python train.py --n_layer=8 --rope_base=10000.0 --rope_fraction=0.5 --init_std_up=0.0413 --lr=0.00223 --lr_head=0.0132 --warmup_steps=211
Each number is 500 + 50 x the weight over its row's rms, rounded and kept within 0 to 999. Layers, rows and columns count from 0. Numbers have three digits each. The size before them is the row's rms in percent of the matrix's.

# layer 2 MLP down (transposed), 256x96, rms 0.187, rows 75-147, columns 0-95
102:513427511584526524443441604416440527482504495616554478491419367513563497597483525528498531485563582372525465474482455490461491479577511509501635493505475430503467546507514479457461488541493469484524490549532437478523435448636556537477497511541551448429565488499565491491450520523478519503
103:502491477552479515455505485507581392390424517556547365418466544603460473442411570445552528573466470621508519593532507461511511527461528559594532492479514526452511501524451585509513454497504435575511494541529524506592498496510439427457413517495481454439454498552504532500467492525451554456
109:447471519449506465567466560477525437548525575548494487437460504561479462554512482483469469529449555446553477541416530429576482381517506506563524456478425568410524514483633468524573494523397566425549399551488578493482520447454550495569552465422564515461508450437463583499515540497521536467
107:482516581499393487527508480512524484505492606423456478559526482475524463540349511504467480619469489605522542456348556528504484511439525472615374470514509424545515539471456518482532525492421437549515517565445492504485472541512548551529476511496492509444544484446442503500566544602497510498
101:615524456448544516519510563511456519439557528543525589534513461527449548546500509467520451491552495398627415524535448546499464489469529541488521475397538525544494376493473523502477527444523440474550400468583425521514488517447513564492525597527470601471430464477529464472569384458482482444
114:445482517464551518549439581462500473399564466573516546502391436473525463455467509547547455439466492473570523523481518553514492588455506515544588565482480507540488515566504431466438566491566606495484501458572449482448422596448590505470499484354542524544524457402525525510545453460492548450
103:524450521543568521493498512557466516546476480455395378532531495519467489528545491532544519455578555544363470528560553460496437523491443547601623441437480499454526461581486499401517514565530411403518564465485476497580515497458442474510429568579504514522479433533414528492499470436500475514
106:450495606471444500605575447591550502539530566452497482557457502534490486453426476475372459618525429527431531535473523516471464444612397483451448443527510476610423522445452563544497508528401463439450531548498498480476520464581466511500504542452508493510490523526487506600467527477530512533
104:526456525432541463467523493525492583496503481547472502498549410578482471533451438622450543454440444464484575558548481557469490504495488430496523515570521582475463527495374579576409536578531513464529549408533461385508508519463470567415453429516499444492471565488478491480589475519545531589
105:470489534525536444554525457558589502463578618516473505469571437491526532488468445526546483586527385473498492534422571487545432478514484508430471477579482471476533578521449461544517554403377461620447508528542569562483469486568460453503470488492504510423480493462516535594491539443424462424
101:535516434512496529540554544485451440549465548437417506475632422570554439452499446516563454547493571507417387515509623498391507529450429567460505574477483464524472555557490532519539541467543510513480519461502437559413563549505452451497470538498429540539484479503513540543465412585499434476
102:579516440410566582418582503537501562417467561513556468485474440568476498405534548501510528562360502581544517411473565518475508567464485407460487544494486499524452474469492557496512511576559538522566582412503463493446546423487508539503521515467509420460511462501550459441517400481535487571
096:435480437487515469513498436507476488502559560422513543526510489428546434538475528470472467564529626529524412459480494444557560528501551641583460605456574415478575467579536490486491539532485523473516552615532548516496500388452453433462476479492454502488520480555489536398472430516461562493
106:484553564523421590438452565587456514436498505517549481395442549399527519455478464459524486503496475462458543510609507457629487423565519499478547520366468526450482562545508474563574494477470416518483544493492569544472459544552521406549495507450528517498466536558502567418418448513477503524
090:543546502520484514453384461454446551576493515429503491511559453470497477465444514506421547563520551588584448495490384478483494574439535613507484540555533438434549519455499534529456503433456452520560554573591481544485620501541513473490525447464513532521491478581422576467459443493554502397
099:493473482526541497488556494540475454475520505495446420489447484549488500448456526520551460526597493502477485445490450468499469526548446554528500511562526560520456443499393462508622542456480556640493541559565408510532403474525488503517449630626476457579526438486496533544393518509395483466
105:557538524529500538518474545500425558462466595424536530516454546562503515403532498497535483426398582576514544519515503466567537534418554520452508491489523510474466439513519556463444549600501482429544443473494468454490509467534520542607604489512464447423466565419429529473543461350432519521
106:510566467479478546594459510527497455459523564459409453527565512525555455542479624503527431534443569513539492383592492515503524482526497499501423524498619474532482479501504451555509400496505452514529524568450452468590541552612520431482520482494488436490383533453574490512455541453434441424
101:493505484500493521510471485581545545548431484486503348485546545549522432521459432527446621570511526563463587464503608548443493440452511456530388529483437458491479450471577485468449485508547318504530461460558460448505526573509481489547488539565448495571579471509473513532488511517491470468
105:541569431474522461452483504484480469499552531543407503488460538517536517580543591474531477478550447424379524563601552510575494629463437520499500537412482466635526521522418514464450441494467521434479528507441490474488497569500494443470549524477537567492427495552523538451485594447476411567
107:446448450548481473462445493488492502518531459420494544513577511560555554539437511568450516454449553410437546495468590502498532414510567484550578478534500581535494489445595436488435520583595537480543526430604523444513536458488516422562446449410386529522509537483543510543502526525455406462
093:463552496579509505457543534545436515495480540445495517550532444501565524540391461496608552546480472485498470607504500444466393478482474570596577564528597462535470535391456474473565377487530426507488519459532380466474478469460542527461485518495489513547482494467584481582499480475486430410
099:432508448540509496566499422423478502437492566528467556467550472468543516504509374546588555553604583519463514373552485507484430432540568408463506572508562490538506491495478454550533486446600536570463612470511513502443438538437540471507488491513428539545547461491555535452422501475458490445
106:494426479527584470470566545560477414507431601495628503547532434418545563442520507346532505540509478455499495430463522515510470543577593472524446527531508484494460485525447629530498500482485378476555438497520496558415469525525481521482525452477467473457528447571527465449565478547551495465
088:443492413517518518546515540511484521485469461492443540507481486430512464447496596373472469495462527505525604472550527473610533484623508489483475532497415584489504477404565482454517481468408526442500500556484462479489523469601611558439549580450544587507520443516439592435537448490504489553
087:512576423498530597448425449438421486478486451543519472457490555557487571593538486472506432497398462504574538499488423557512545503331530500498481543499525517535491530474598471430442528462429550614486524496535551484512461532446459527414601438568495449537507538511530464497474544466559492517
117:522519576433472614529465540518447508526439510484479509590535487517449479608469506533472476600476509516523463455534491498599427498384475492463533506516578426554440549518446517450502367527503530415560493511519512443526544500588499558474503540560397489524495505552598505537466466461380476449
096:517517451687550602538494473551484483443476557454554520476484468595488418510548441421546449517458536515475487520474480512500463490469505573439594489576457433499488512547484533510508484523459432510492473548503493492485477530485591448503581521458396466494535484545560453590427522475383496388
114:571450470417559499396509484495488527435561566579528452421461407527454552480501526462507511547539483408460595529524577576468529534591456555486565396418441513548400478518520479474574499492522510568519476431494523479569444498443575483442446547454493543504454513503511566488578503536415534485
097:343477437531507510520496454557457467418488600434539543526515540429532462474463496551562541432524571470457488402565529507459480412466501453484499551553467560513487469461475514559449598560586534622521510516539447526485458490510509528502411522539444473459553446554522548619492440475491439519
092:540494579503453498458418478435532513524465525453530502447466480481508482512460617542532545461518484455518495503525535502419501597651518527532439524428448407550530580456528440534453491557541493544524487400584499512549463541501526541499630509377493497469483423445553574548524427462504437509
085:498421569438443525488437533486499507515583504488461496573445494486498456514468358564542588541628514444434585581510545506568448522466541532534430535565452647499546516466532496488485456471473513460489429472539487513418459505451457592530579498434439509529468587465495495523485534434489530500
096:476461492538527527553564532480512519408499458495522556463484603471420512431567405522529505536552557465495482572502645517522382559569492489450503534474567506474502490541568542498511518476483469491425491439585382467457458473531439466408420443567530546526477405519550474527459406496524505460
109:446400513485544460480508457511542485512524441520442529437483566572530442437484480477532424452434600486514541677510494359482569616470456512490413487486476524543515457524518500514485476486575576516461459518514452491442518499478535434552548486486519519460440567455498487641517507501506528581
110:528494509515457424537479545447464521446592480550491388462472467557494476516474493504568442442535610484646508505474417485533457539522574508524453499447522435428574410528532525525508599474492579537508569532544490486541522512464438456617406454504473526502518546503484538421417426432540509511
114:432517507502466431479585455583566511471497545589490501501581417465546476476406455463452518613556541654540465494534444505497466492554535471472373466524480493495519559481496529513460558445456492573467445539436423512448498573541503566550490467439556568470405489472533532522488583489463473454
101:490478565499434407603480476480509521519519501476466545578413479511583433503457511548556566571442449529424571518490501486451542561579468428450433534493526522551600540451489482451492514554391485494539459591499462477464499448576580564558397464370506518538492548450490487469462498521532443507
107:456526578511457488551496511481490476492495473533536493500538570567448473438415441529538506423513583478526538570509466502540603573526530546434567428443455579525551393515551406512478430405480533535518512530575499526515506534533433482539481457421539480515482469502379625390468506470442449496
093:427529554473437602501491471492540491492543536516655497471438482468591514452532620462446567478487349503521480477446429495463565539532519525471535471566521455496526530548497486478502525497511555616470479470531534468521552477487485456491446477374502431538574423516478387458435476475542495520
087:512494645518461442463487513502450554465545543556548473534539455467523559407460545531449458522530482459520511507540495448482465584492485538442432522485480369487480472515458482451439494586580519478493449498452476491476585482544536491598608461364551467467555488469495524495610525576398504463
111:426485511505539443481466498536592510492537421535529583391548459462416448489502593499549473501493491493519465515530460483585423396466552446515624510494462525536408597450434475505501519452445544481400588454468597525479544562447477536545505455451469547554485572441515498533555527453455507456
104:468526574484553428580603473536579451491517495539524499467532477411486476538555535404485522537467462510457485434507538415528465500494547471510440521428521447520479536511601579486510565580392470499384576512489508488590465573610522436558436424426421504503465454538506490519457495458444503514
094:464457533485427563564418535455468462608540478464474441482585482548492434487528413551557484569442498449499558488532452506487537512383546500526409420546536500497524594467479521568498513537575389557492507495415463578503557520510486430569461443506535480457460526471419523518438479602553563483
098:501486500446448453541477535516471549558488457557459523571547557630503532478426529559423468509581455507478523448467602484493493583420471497658509489553417503579491511515480450526567588448436426517592443439464411484542490466520488546503507448457482514500381501529488561493478533497506453461
102:626506515456460540493520442541609490464566465498498434508397505543554421567465485476551548552531489482450454568459561549504463486606516586407491452473525505422542399487537513459453458394473483510466565562527515519417519447522460505509521576520509542475502465529477375449483574494557452533
104:470501499552440508537468531530456517502513591551446534480417498476583495449607427427614510441443519507451566490459655473520431543415400514471502497487514498500406575455485453494497469459508616512476518418501554500442498601515456470430569471540502528543545488445504535435472508540535497531
093:492536587477505469471450527534483539545485477567552493447471532504499461525483496443461537490489553501522441425525443484439474515451441562552451569452468423552492612546562532464548457509553450560474471465484467429490502502542485542496553401357628532469549539463575475560389559550449409560
090:498518528454536518509492461474428471501472543580601469531431464456582487518516475439452512471587556471468523547553593438555536438519529556463488544383491528484554531541565370502473444492543474531471581490555510480502560562568481410584396495386518452444485411449555510523539496460495481529
114:495501451529481529475492463558546530533432574424491475529493454572492491507482463519457481539404479524599385522486444487522536519495480512545489501452476449559474468501509561456496538589597506557570577537577424525560446547594432481602495566527470511432374432523484447463506538392471419480
100:461535547489469539483454546522487491509529545480601471546498440561554391380479523448522442590426561533484423509503440513513507486544557438403533560518447500518489520576488437523483586504572567510427501461482481531519598489513442510572450494352520567503533510486471600513519434530491421468
081:382496553529527483594452539615513589520457560548460491532454468476441491510539504493608520552470511525529487550514510475518490548510518510548455477423458508538509509544512506465519488455456510475400462487614480509467422634460425550553443444363445516484432416445539417505441503527509505538
096:439447503512572487567422457524437506494640557537435462541540458503439522523442552479485521492589441528423556492574417528450466481511443518526496541511556556470561420521421461465443562468467518412490484507520489423480393436543542559448460479504516556536544541425616542523534478576559487510
102:514500506519502465530519485521476509493363493559455469524391486507498467560450456531610525673465446496504522472535439526419494531509495540486590462492475504610563369550477477523570529524564429544495450527482399547417553565464507490441474534496454456499488550427555532493464481570492498507
096:496551437575489580484459511402490447434534505532554558481459499527528494492519465538518442475523517516476497434476512416526444584511474573567485566523526390493483598488458631527488556497491410501536499490539465539543530450598478445515578496362554437475539506500557480391522447453443572523
100:491439553504566552538469524494568461525543598510503505419488594506469398430450433523506494590450433459506517515425418492550466576562443567490404563431500563466551448507473586524428546503557419510495431519529519476420435508396562456541536478475555545516490512489535459558470571508466523447
105:516550489581488550453582475543509574537506465577454435481465451513530430490479589466492431536545504453438416479455472548561540479450483578477456491546487430641529434545476537564528496483523472438346538515544468548372544548511475504535551582458448501466504427506395495509523511492504498518
099:451498543463463508474582483499593428390475571494555456523475504466530491493506480446487492568475497555503427441525629519613441461541544534471548564462464490452573506560479506532510540498464499538517540502523412484528528540520465457468417476364500494534518451382459498492540442570410586586
106:399468451463476472521526570560519573481444418526446530462530584512567507416447506426527478603533399564496471538462521528508477532491485523470516483542495557481532437589533528490518495476532461536485461487484420427531583527434446406539529443407527551533400539468457642481467505570482568509
095:541574519450479477361489513468429407484551454574575517461657427484442554559488551572468424590479417456489537542514437524438520489549506487515483502540532515435471536523455428418514461482570545501463483514483581513489492431447487585557532606555482513530500545481519475466585496491480487475
097:423497449522475505549525521566554580460435555508536491510458473414467514482503430468465555518516514475393557372526580397563471497473582538531484555540497494561529448523553509459584527568463438445517523446510503485542516511579559450533450454346473487415504560525558529470456476586480547485
097:536502530479561554500498502531530492522515502524414475547548441573463391451539516479465543507567543489538486493567474570527523518492477547591512616460510497487498524510531608401454550517465449480466531439392532428456502537441508522533344487458386487495480408516528370537493457479566523498
096:420475478531504464526571522391443542569429442489452479491461493555459565493504525512539503484716568511530533407451521431485533473487499455483549502489508557537530535552428458548521569397515445450504600482590516529525427467550472527501516469515457468516431440509475452506496496563507549411
099:412431517505643462538516418507517509476509469444477516515551450522547518490439583436522538534518443582495497495525538428476502483531432447609465556484544417465587459536565461391490489537515512519472482525447547434531486444578513449551388493466443445528580485549548504465435486539483599569
098:479554485540482434527538491460470487511543575484596433534431532476416524541509538490567467472564606486477520482492502523444436524470581456418470414541514638518553406548471510490610461414552534483510547466548518509530458579571401465480490440498588522545486419446486532529484480466474424450
096:470568439582428488543534434476423479445485518555393462486397413451485450442560590460474546487603446495429530504566512416503512492567569432614554468519490503509516536446507550487552538444536442468528517488497610508567503552536476520551462402515461524444444479532525535571459504496541537470
103:543473463540478536522524524556500505488538434496387526442537452540560489451581492472568480519594538511580490479497499458583573598479531442568382512418489478509468492420490581482528397389504555513509548533497429450422515528561495412502536506426507533456464439477533485424491542602463494451
089:451424527467499514497479544494501582580533569564397455452554508541464505485472399609486495456503483445359602593533404540548467604481495507546409466534529528494518431518448488536449493423529422469542395519576495498463459479501514539526484507509582468475469458486470594513511511505487527539
100:512490557608559464561536548502543544515526572499475489514595543504464499467380480511479570537427496546417540393532515447524494500486441484500494478518502389504531525527463532583419469579510454436429514517514425473537537343519459477514517436394425478509541525562551554549553506538459464483
096:493509383466443576494454519415485518522461581529460506513524494501469504494574350499549502530476452425508509539543495480480444542525480553581484568557501374434539485483545471565495486564598395491534523487444485548518424447476476486574530564547543477419487427488609490503532592503463474548
095:468455509418590455451498488480521464524457480432564522599547458508441477464505433507517525514541476546488468535480530424506499368494504517436547573501441603443564562548458569477482497588552510553517472415557439473480497475554517475580482469422510527472612599496437614570489490484458527446
103:537519502466388528467473461483492461486557410478519489441373567448634418556500471493562491414530505548522523524478575520600473469499450452569502632488516479485518473553506449495543511459415447448487524589501551501500488571519468591444541441456530571426524490494535409467461508503570499508
094:547453450570538459555537538549480522414492536449434493571570621470509545489532456556628509476529507537498473582499480470483398521543538537552492444495492523485529541482502539588557510491472475438444473478526384491519419544412465495460412423411531516539484392454509546513443549531473432569
094:476495447540523506469492492449522526455468493541549445487480438574455507532518370514495565549477528479413573453506491614452534581475480425503428468468462643484576574525590418479403548511571443501471435523485484552507476493478378535525512473604498559511510564501525550561487547541464497472
# layer 2 MLP up, 256x96, rms 0.207, rows 76-147, columns 0-95
106:469509490551453582474507415496524415557519512467561491515561500503493461425475542425457502503401412540480547557437477458570497522410440577528584530506447552596477584456362477477507439459576524505507451583481572495515456440460495500481471543603604530466582500502455489492512529500507563521
110:516522549427531569468549558468526494543516350425461503476521505489486508509559429500494454546520485464566398533564433474434580482552453583450498486522479552557381529497547488480503483474406549520501541388523597501434528534572500427480612549529536549510398447465463487512503504481557499520
101:434470408477462590502474503495471519496424467519411456462461493563410508485462434486533354479559560461542528503440455428482612501505458563511605520475526554485570522442580548503496496507488501505505527524424566553562578453471424472521514489571602514459546548481512418534508524426480580533
101:508425472539526509503432548495473589525437450597439503498667405488535504444502472488429481419457495521500500590529473503499451478486526450571537456540483515412503546541459436495509445567498532650473543552429541440533481440444525470547481574493490541391527525465451519556541548546477534478
111:482418525519494501455526626509475463526456385578473451582460481529455617458557468533571463418403526480547465512486501536449586538445520501496515489548448541500481484505474461466458529565531440559582481558519528387512461411450513539472606517560534436457545501477464438451443461530567490444
100:586528601527543553483412470519480530560451407528433470553548433405396480557561477510481558436562452519485482546536479440462419517445457479554518447476541474527518573515454485452539468549408511496506479536477582450604569438425507519435472560511494560528489542510374554505577494519493495505
108:537420452469484441529506499493511490562575462489484494598549504464549439531523436525462462384501559505514555505444459453498543471512467512437497510561486460481477467474427406599429575479588566533471494499535564534560479482422554566552517585544573498523500478351496416438569513506554427450
100:558463463528385515456511528500510504535535477540546382543539480367493489572538432400466486480435473515510469528543501500482500567557511544544455515576595570450521510486477413561554426533433473512481596470510527468450520576501434501444571460582485524529513389479525541557540482521474439402
113:501467496414438526477541462495491458489550503519546527481568475476422524542526464458479430518542465476538476550412454532549552609458486608463498401530436518531455507460424411625488569492489444449527502453521515539534463417539450515453526564577625416547453541431573473484484548447526520551
100:540535444439509525528577554503466362535507465457441531525527476557516506463516486630468455412481523484533401590538527552417541465506454574421522518469471503483599581511455460485518503541532515532492487457474476667436512493487561484480577423564434484488532465581541429498529499482473467522
103:525456508550528448522457527554575454449517463574404465509486475499446458552428490658485441496508457494511436601511510528526472484549511563445503410462523513553545577529449521462415431537473529471512426564497380487468384534550484463570467576549520543451414504511520496510518536446556517576
093:640513505523447480508486467436485390491490509435563562449508490364499539474484462524488478465495577490600428515443487529558563521546465549533501548534590459490544570469419501513494399504496548547502511602462508514514500477446543450445531504512453486597581488497457474467479402562423549583
116:566498500494533490512487544515537458516478506485492514496526476549537603504411450570404501530449438482500537508507449534446460501422468585526473512510486540526508497600477420429419519508475625473535426445493611603417418507515602551488530557562578467458434473395544497523479474542486525418
093:585445523482474476447492482429474553619555536439531510575587422431425548481453530484513464489471527522536448484537430523459506550530521524383511481523456470509478550505409515505462466538489537547470422550516538388498553528414530496452622488562550502513485502537405426446598575483454489553
096:566587541484429492482534438553559453476518467455443467408478464481497523457448525567436460495537463392546499579459496488465384568509433549540526506519483526475514476546411554475634565542536590485521459478484461608608418479555428497482447481528545442576527485444539483500521514446465487499
105:463574508529539621472417570460508486515486504487485544484493534560576429459518521511535475473530495566554559606469430414551521518542472460524412461448508546485518555562498541457438515571458520473544384459443411442437422474477580492508584493592463462499489464507473516439590526427574451478
105:430491508473491486422462534453528387514430503530514495543545436465442502515424552515391403398506420478562532619517526543480369418479473451527510523460516493561533586537466509447505449459545506492454582542475505455526426479528544560488567530556482486544499451466454563555599571508475505519
100:566463481511396493435439458523533519536484400557516429515476528437488478508428435528537603556504566547462531512445537591447418524517420497587460489434459443521518508555530508411489463520547566498588457540471506506538477376495457391480520564486493493498547614456480453475582530474502478564
102:432513436527533590491546559497524454549417443480556559511535493501512547468515532398506454474501407510508470432509563531493500552562436609421557521484551482445521527541470621406426528489423551508496538558554551578451536481472585484478516571571471483545504477446481536430504441449467384479
109:467506505479450540495366499469475574452585448503579484424539518562552565421483472490517445451452479492485532610443549457495596525449478500419612460498506578500483618502565484472489505527515560580464490467500439481586538423429482492594523468565452537524490504426491479458519496498425443548
092:557511472463416527581455414509447507490484505444478508422470475456495634464570489633519546437435473493499498513528442542469504485473504525391548505553495490479515527475574495486526347546445512521512477471527480490599510503483486482481527581542525532487490616538567352482571516455543455500
095:498489463448451586514542429427559504455537517558542538457520448452506545458528373593460565481479505463510504483590489574544404475602471480478584519489490448553478504453480478463458455466496604628500509550468479492518552524429593445517594548561433492551546506456556524424522520455457545485
112:540458490467402473455387486502492505397597443529582528533442490502525552481542487557479437453432475509528544477475367456490569472497606519478472555510537513428574535584427463505544527494461517523485496428446591500489475497471416578551613587547573477442494567529507478512520507521500494447
086:577452499502495460531463599520500520477575528494512624413429543441492482478447515589492479549540479467516453537493452606449479511545472503605520449466484543498483575435509518605577466459497537441524377449418582547504441506472545499532474413508531505527569511454402471461507483476565445432
086:539439514503499365533504575536608503524513574471419416467457512478514467437491460491568600544503526503496512431494636519498478507567485504419491451560487503472521461439461589635564423474565514445476467459524433505438471455577506542578449525499495505450423498419505505503495481569505520528
123:442502444401520478503525509509489515484458471509451487571409512615520499551530524454397492585410474520455538616544483467580553460539489468493486481552479446499520441448438474524582463504446637512503490470462462516562471567416521507436566477619531581489434412505506530540491518493505419522
100:441470477488501459419499501636598435485509559521492450437569515520526541572548427425468542520470471548545514563471424495478417538439575559560472538551569419526438510464539420522528536502435576480531456449438482523555505394488537487438530536522508545457421520434468480528511516537608493575
109:484488464510578555553470559485505487454439494635565470620513484526496478433477522522458536478402458407520461471494421467529522543424510578567579413528429480558453420425447529597487518492487555551501496491527576458562463471470508539474581588524471511480516577477473384452511477457507512493
093:508549554510383598457433458468511499386514533500467492551568545495501490485469455483445598407484542467454493539533544549453467455381416449451550517507482510571507523574404489546524520505598501529424449495484479498580508442499505524489482497579458399560551549541430510473497539434533439576
085:432530416459512516518450522575535527512514515563442551483464506496489609570493554482397483503479355496566499494511449458416565568562489404455484568511496454519559527575510508480523505514507555525556417468434456547583479528415563562478520475527513512521455408405361476518513495480470470504
078:499455485523562491505470431495485513505512522541446499445475578481474533433516499570539442503605612453556468391517521557389557554559376509524466431490442563439548504448505507436472544562452481401646543470476507477564497517442527514491544505557506548480484440547467485491538450540494480397
092:566511501437457626488577517475519478490437441480605576465535540425457578551524516493478535548557564447554498546492592535448477531522414527478594542513548449466530487404582538433519524432538437457452529494541495496487528440517527384453524522573521522490526487522527472478510425384519534415
108:535441491480459508499492481454513518480583404561560458397414517486503515461470504492485460490486473414493486577540608421442486538451492531480564444492473502475500541407480502437527555559461579498435540565412570496487566469512556458508570578528518560494527483517448430620570498573612479564
116:503508560428410599495518515460521450536569453461530496451543468541461422401490503472506493518522461404617525539470395461536467543529438480490509595473511392420506608472489483486631567509458566528543514527421469473457531412513540454487524498591525528535511528513541505505453458447501578508
116:480464461444515573502498522516579476494524502458481419510519448402392498544493472549547457427516539545533464433566412550472569485567455556496547473553411505536475478516614473517562452500486396479589472494584483455538456484493508497454454567565599464610500487499533454514562453538498407575
097:439503438451447532533465393489493418400447481477473572451437472513410476537506564560580539458475489470518492491569473547537468567435449466437546460503521541607577602490428438551517502550470452521489569464442518488563549460483504492521544570589544445538477556447602493506532474413563485496
111:468377424455495531440496600525457465522484482464533521478467555396460499498486472473470552470515503494477505464601507535506503482531376516602528514538478484473502631433367500539518540474508590536492384455430472472478515467506467511567512585522504520559418529448548478483588532496559555555
093:533431497571481443591515504499501527486384465579388470479484487513489462608348437547525440564533551610436408475596531524504480435485526439496485494536505514459514487507570519437489426505508399444480488503500446510445473527545503494495462524552523564489514570519580565522544540553490431541
086:546552569522554490618456510537632461462608493572476557551428485499470545522538515521488490453514484560499537503463553515571596500582534529450560410497547477463467471492478510531486414496423471541525441480454399430429545441479554529516521495497548534404464555409480493435535466437446451448
114:548483436506468547518562466540535464490489449490528450492443526591545539518448446500525487437498510573498488501481550474556502461360509524445464579502497548472353472592519480612461508470457427475489435457496572467485395511615545498449492545573596495511568485484479499486584528447443556566
115:551480507475473434485496537557646555495494558470505516503481487426495484535401417502468531432476496486543490568537509525512447528566510572523448548531493480451580500552438485599481417468496539510594447438475531488435527499468562401549475481507548550497452499325465491506508562522517577394
090:549534424443481540585440501538484422633500496407450481528393493505523451488573477532529560495414469404563483565518534524571547453480414555528436428497481499531516534504568470563500499530554511520538538551404442555557527450438553426514440481549573434519535524491439443500446557544472513541
096:510460526504541469520447527536481490486412341457425530551478520527486562483395495594452539476505485528514601478456428558543535485446514580456559439473537478509576509543526479530603439432544482479527534589430533510537496528472532454429603547526544417506448493462519609524488416457487470512
105:430434489508434513570447515552479534574452467581524483424521529480532400652530489541510522465506451474532523458504460466465498457504557407577613498507555572404536522472485429501527526509519450451547499508496553493577433472552516507453484397553447517516475621478508485456551480530440397546
115:443473479482489526535491528475508460498488524573448477433440533491606517492484530519579558378491521460599534433398579560419481568445470596566490482534500522447422523567432413494442562557422586420538501400459478547531478492574550459509521519590520530526496462517511515474483452439475519474
085:467587467423471564499492511560487453469545503517558551495415506505491475497473527511446483495496461532559539501560474460371566483476561570480492576526501459525501436492511555470456496498519610595528475433572522475522518513398474416510570426547402581453492535520382518525482559475444365538
083:508575590552464531574546508503504444557569484442562459498522466428533476456525519575428513486510488411534500511564460374445473500447484440501567521469520478524555502463504363469496413554530567465463513581528584422436456462545518441524538509485488484401526529491475451519539525463356505562
117:500465399499495482511512509487500503524442412534512549543482575494525441470452491578504416424448520625537451502535415522596459527381432522496558552542454490546405563415477426549496492548497478512492446490517543495449472456489478593448557548504590514521484458493533372468465525452519592544
101:584461530593522576533519520529509498458607505500454478529453583508506518444545467500546503357491453466587419491431489528617476437532516404470514527445443544520457418427552477474413482524462370479514527486491508435431470540476500554472526512562518469526540513527489396508486532473559563565
078:574445518522385593549507530543487463458528349462504474506550490545569571455567483545433478483410494502450511532559542461484418534412536463483598422505498417453541514542419512510454417480488481562517466555484574574432494489533445545548526579479442533473442542457559512461494461526443526514
084:469473463496536392569446469450466438471577482528495479512512463515387585500513511464493497528484448547481502538568442501454551559514534522522472503459543471343498410542484426447429523539515501465588504578510482520515455497513522517487613516590533495593580573496584474441522410466496436416
104:549549502489489608531487454449502509477407452471483467563436588481509480506518519448551569490398501525489538503579436541462439526494478597407591473383567586582471414430509398559569533526539534482563437475467459520417511434490492516539516505542543453472507586456448499432516495495514493506
098:521533436523500619531390545469500450540511497468580521510567608445504429464529558387563478467431510533498549476467399549477543506474415487515520538524446440476522533510404488556510478491486501425563438502443479478480490526439497541580584572524591486525490554460486464359560549492506507476
100:545412455560420597568485540493444431456458403511518487477506514374531508561500496542516484570535555431508466570517468568510441579400548484615465496480445516449554513570459507470488526463473412522500516537438552484500576521426469502445520468565509562506459482522497515474584500446573520616
108:565533600474471503481549468544493556573437466569565511426487486522502464515394475497437419466453458503530387501478497487573412548474445524424502517507518482520504550546390480497530460527517557513479482490434506621367521483524419534529576627513531519489498457495451517521553548497485401553
099:598395474492555548578509493550586507616491568498421561497527506464496467604480459459494478418515496504488491557402439528489525431498464470474564446518493537535403510535525487578376505510462466460559424445466470506457517471434444475481509562527505402517513630508551495506469520448574519523
109:473515425468453539577497558446496417471440514477535433515371555477553495529554496464534588508475529549478440492532551508520553542543504522445508619455452499526447462447504444659435543477553553535578477467523411457492544479497497491552515542557541498481544537435480473395457457432513579578
095:462525468408512432497521486542493461491523522562499511576453432482503511505423460461505580526403477466517462608519534545605500474475531501462483489524533510452460446521442562499414515511549489563539491472483428562591408491624482485561460481572479480519425481558483526499616337481525494435
095:508467562455561481474522466542603463435421511518548505449552565419463405490443458483474505483541493521477475614441499520423500568585479593570488497506408533542416540539554558528392485523490531456557460468478582533438505492494556501488516475529537430557488441355543504494466429566517509479
097:509442436471476537525566505499510549455510504496553491507390542507541562515449484503497435549516418448476563632427522482633517494556509502419471463582526498397450525459396469507549479465543569489456442532509486462571476449509462422502545593570540537409486547517539529476406460536507579498
089:589540573534479474443464515452547556500425444424456492467549423541471552481454546559557536505585472477529606459489429434398582618469415489473557445476461481491472515543366456471577539426522476537501504525463482459462427439555475494495586466534458509510506503507448498548550539536438448499
104:509464559503472557431553498555527405500487539525473408491522553461529512479526370410538521486507526515546482568457480463461439560515438537591557509526584463506396493418474470479503484521565460504490529540392542483453447443539473592523523516518514397579515454546458451590517524532445539625
094:540596529501447464560552520484469502552449491517537589541531504498475584518467499478436458502488505482433499429474512568394513482463588498393453408533466506416525441536447547549651454571546507515488438437546537514456480469527437364541549456557541560541525501478431545543501521424487493483
095:559547445571398551545487459469492466439540487581443574545445431458478425435481567483435524468512391561492477497503539463511501509483379489596557440600459482513494560495479518455512486489539418463646505444383610545468531502515444497535523441532433494506502496539512547505506543503488513508
102:514408406511531554436480454459458517492466461473552480509528558506559541568488484421441449387480464476517481481506511471467480516527404419581520488480548520566605488487521533475441418494519459517554554553504543569532577553521525446549560575622595451419526493434518413432561452456496508499
080:519474423540539467534463527569489434537521511541493525521524515485471476383512512477557448526494523448444478429530496416610483496468504565561483482486580546420459520449595519484505405543565507518533508518504444559513482524446473461430462525531611411504542520502405597431424492470424641479
101:488467475422508533503507561517626458447524535547595567482465524454495510506517516550503489455460402488574511537452401511474536436509494478559438470462437480450568488531463513596553505424473551500490548455501583462512445653479529473456468532552510530429429509381519521490571495478610438530
097:512553390434530541536485442452507434528539546500412575442483580445466542532561466482479559552438487474603513587496486541459521521510441514462544465482478422407521479495544454483493445501498475408581550527444508588540420432463464551449546613561556431497483507468501503438569591513488473560
098:537435583532549526540510488494543553527502473495513408417486560369427553489549453593488505387587484518524434414489434437550517503456582524537449421488520501527472444509545438530573587472514583451448440485516558474525475518440537582509482554520483405510509595513506477457494569442523518500
107:480437532547536487535528558577519533511491423546444429538445439407435499501496481565570476557516537519473492545514491556450495591449523444434504464467480575535466517487382486633519501430412561520506511476470455457554530396504590343535513547567498479544484449576508474511463501505554487524
089:476462552455585587511538506554583498492595504516478517473553547482564437425464516457426509540465538510559419504504499395484458579544506468482464537468556496489310560515482532628419472492452554522557567456458515577505503493445476473441545521513520453552466530502400476467452462483474466506
086:531556461554498412460531504468529507444478439563463471488478557485454522532528467499480557500482509488485509505433438615394474554479458487422459447431420513522569540555459421466405499518547535572483510524497478565555455403466412480570588527551620543472464588519491562505519537550544467398